Each number is 128 + 32 x the weight over its row's rms, rounded and kept within 0 to 255. Layers, rows and columns count from 0. The size above them is the row's rms in percent of the matrix's.

# layer 12 MLP down, 96x384, rms 0.152, rows 0-20, columns 256-319
size [101  98  98 118 105 101  95  97 107  98  99  95  97 102 102 102 100  95 102  93 100]
[[149 169  98 108 164 102  78 123  92 188  56  97 131 124 111 121 101 169 133 110 171 145 114 106 132 107 144 159 118 118 124 127  91 136 116 137 154 110 122 132  71 105 126 156 124 108 102 121 153 174 113 103 100 128 133 128 136 104 160 120 163 146 119 178]
 [146 170  91  86 190 119  84  88 163 167 119 120 147 169 209 131 124 146 127 158  97 113 118 168 129 156 116  50  98 103 112 100  62  51 129 135  62  65 116  53 144 142 105 217  96 142  80  79 160 103 158 149  68 169 170 149  86 131 123 167 126 122 134 114]
 [ 95 109  81  81 109 111 122 140 143 123  92 114 189 163 177 150 115 115 183 141 115 136 163  78 126 151 103 110 137 109 144 129 154 134  99 133 113 152 102 121 108 186 175 144 109  71  88 119 111 131 166 109 154 127 121 124 105 156 155 140 149  47 174  91]
 [131 116 120 134 179  90 206 123 131 146 145 162  89 123 130 137 160 152 127 130 137 122 107 124  95 162 150 141 109 121 120 211 136 112 133 110 149 130 159 103 151 114 170 193 123 114 174 130  87 125 173  79 146 105 108  58 115 118 147 138 135 122 186 154]
 [193  73 183 140 156  88 164 158 131 117 105 157 154 150 114 107  96  96 101 160  80 143 159  67 145 186 170 183 132  77  95 182 126  79 130  40 164 129 130 162 110 134 121 153  88 180 155  68 106 108 131  76 170 144 157 118 142 172 107  80 139 121  97 102]
 [132 162 137 134 154 102 134 118  86 145 132 113 145 131  99 144 174 105 148 150 172 117 145 147 113 174 167 122 130 125 186 110 163 124 190  78 110 206 126 132 108 112 144 130 133  73 170 176 153 186  59 131 136  38  98 112  79 156 146 128 151 133 110 136]
 [ 94 137 119 136 163 192 166 180  91 143  70  47 146 116 135 179 113 137 106 105 116  87  98 183  91  84  64 150 146 167 107 132  98  96 112 132  68 102 114 110 124 147 195 111 146 146 120  90 123 151 118 152 141 129 193 108 101 103 199 141 127 169 160 128]
 [149 136 106 119 140 123 129  81 143  57 139 100 145 111  96  61 152 145 187 116  97 105 113  66 115 114 140 117  88 157 115 111  50 188 180 125 126 173  69 133 111  82 151 100 201 151 142  81 139 106 179 160  76 118  94 154 131 144 151 108 151 140  91 123]
 [130  99 141  98  81 103 216 145 145  96 164 154 129 165 156 114 124 107 122  72  81 108 133 127  97 159 182 137  58 110 129 134  77 232 154 144 136 145 161  89 170 134 170 126 135 161 126 122  88 104 159  73 119 120 202 149 117 119 125 171 119 138 126 126]
 [106  43 112 100  82 139 210 101 164 116 126 124 120 146 121  29 150 125 139  99 126 143  34 146 114 172 145 210 100 111 134  93 128  19 154 161 110 119 142 131 152 134  81 103 147 137  87  71 117 112 119  78 137 114 159 134 149 130 159 114 123 117  82 127]
 [148 149 134 126  85 141 146 166 113  70  93 134 144 131 137 133  91 165 148 119 169 106  81 101  85 103 105  37 162 119 122 114 132 103 110 127 142 103 138 140 164  96 109 181 130 117 129 119 196 125 119 172  76 131 191 140 116 113 157 103  94 162 123 120]
 [ 97 116 125 120 129  81 101 126  97  80  90  65 135 168 141 146 123  83  68 167  61 103 152 157 114 100  63 104 114 144 113  86  61 164 112 136 181 144 121 132 123  83 173 206 150 130 112 162 123  94 128 191  99  86  94 125 153  99 192  86 124 142 143 188]
 [ 77 130 159 115 156 162 106 162 122  99 120  71 170  96 169 170 116  93 123  56 142 118  99  91 118 155  93 133 146 134 171 181 140 123 110  96 150  75 117 144 161 169 146  83 154 102 151 116 166 148  93 183 179  36  97 160 102 138 147 203  58 165 103 141]
 [120  47 179 134 125 101 118  87 128 134 185  74  78 107 154 145 151 183 113 140  56 165 174 136 164 121 141 135 127 164  34 182 138  55 199  85 139  75 137 137 116 148 119 116  92 156  82 108  83 104 132 203 188 164 131 181 146  98  88 157 135 149 123 126]
 [130 140  98 185 128 165  86 148  76  91 119 124  97 122 134  65 126  91  78 114 130 177 193  87 155 126 127 139 139 129  92 134 162  59 153 104 103 138  88 131 129 119 163 137  71 112  84 150 174 123  84 117  94  96 140 154 120 103 156 162 119 144  79  87]
 [112  93 134 146 110  26 109 176 175 120 190  76 128  74  86 132 126 110 124 122 164 155 161 135  86  97  42 138  68  81 122 133 141 150 140 116 115 167 146 151 128 129  88 190 136 166 146 127 126 121 129  76 130  98 105 187 113  66 141 186 159 114 111 173]
 [140 120 149 140 119  70 139 111 116 144 154 151 126 101  95 153 163 114  80 165 142  98 104  92 110  86 134 143 156 136 104  98  90  71 102 127 152 122 138  61 128 125  51 128 152 141 187 122 167 141 136  85  98 130  72 122 112 192 168  38 150 144  76 106]
 [124 101 193 148 119 187 108 158 111 122 177  92 153 162  93 137 126 138  96 115 109 101 165 141 104 160 153 111 121 118 183  90 151 119 171 134 138 143 146  97 155  83 142 206  92 120 196 121 123 115 101 162 148 179  94 143 131  85 169 181 138 154 158 140]
 [114 178 130 120 112 127 160 167 174 161 154 143 129 120 145  81 161 187  81 150 148 167 183 132 143  97 135 127 115 137  91 123 164  80 134 169 135 107 110 139 106 119  94 128 126 101 101 159 114 150 165 109 116 127  76 122 143 159 157  75 108 104 192  83]
 [102  68 137 102 114  93 124 167 133 100  11  99 112 159 118  86 133 144 133 160  60 172 125 115 217 148  96 146 105 122 153  77 115 179  82  98 151 111  66 121  80  66 105 130 137 120 119 161  46  82 125 176  94 128 122 144 153  87 141 130 153  95 103 140]
 [136 211 122 146  86 188 124 145 105 153  97  65 141 120 104 190  65 116 124 101 138 153 129 169 139 165  78 121 139  95 138 123  96 184  78 130 133 125 105  79 128 110 109 134  90 106 134 131 142  92 110  69 113  49  95 132  93 200 181  72  97  95 123 134]]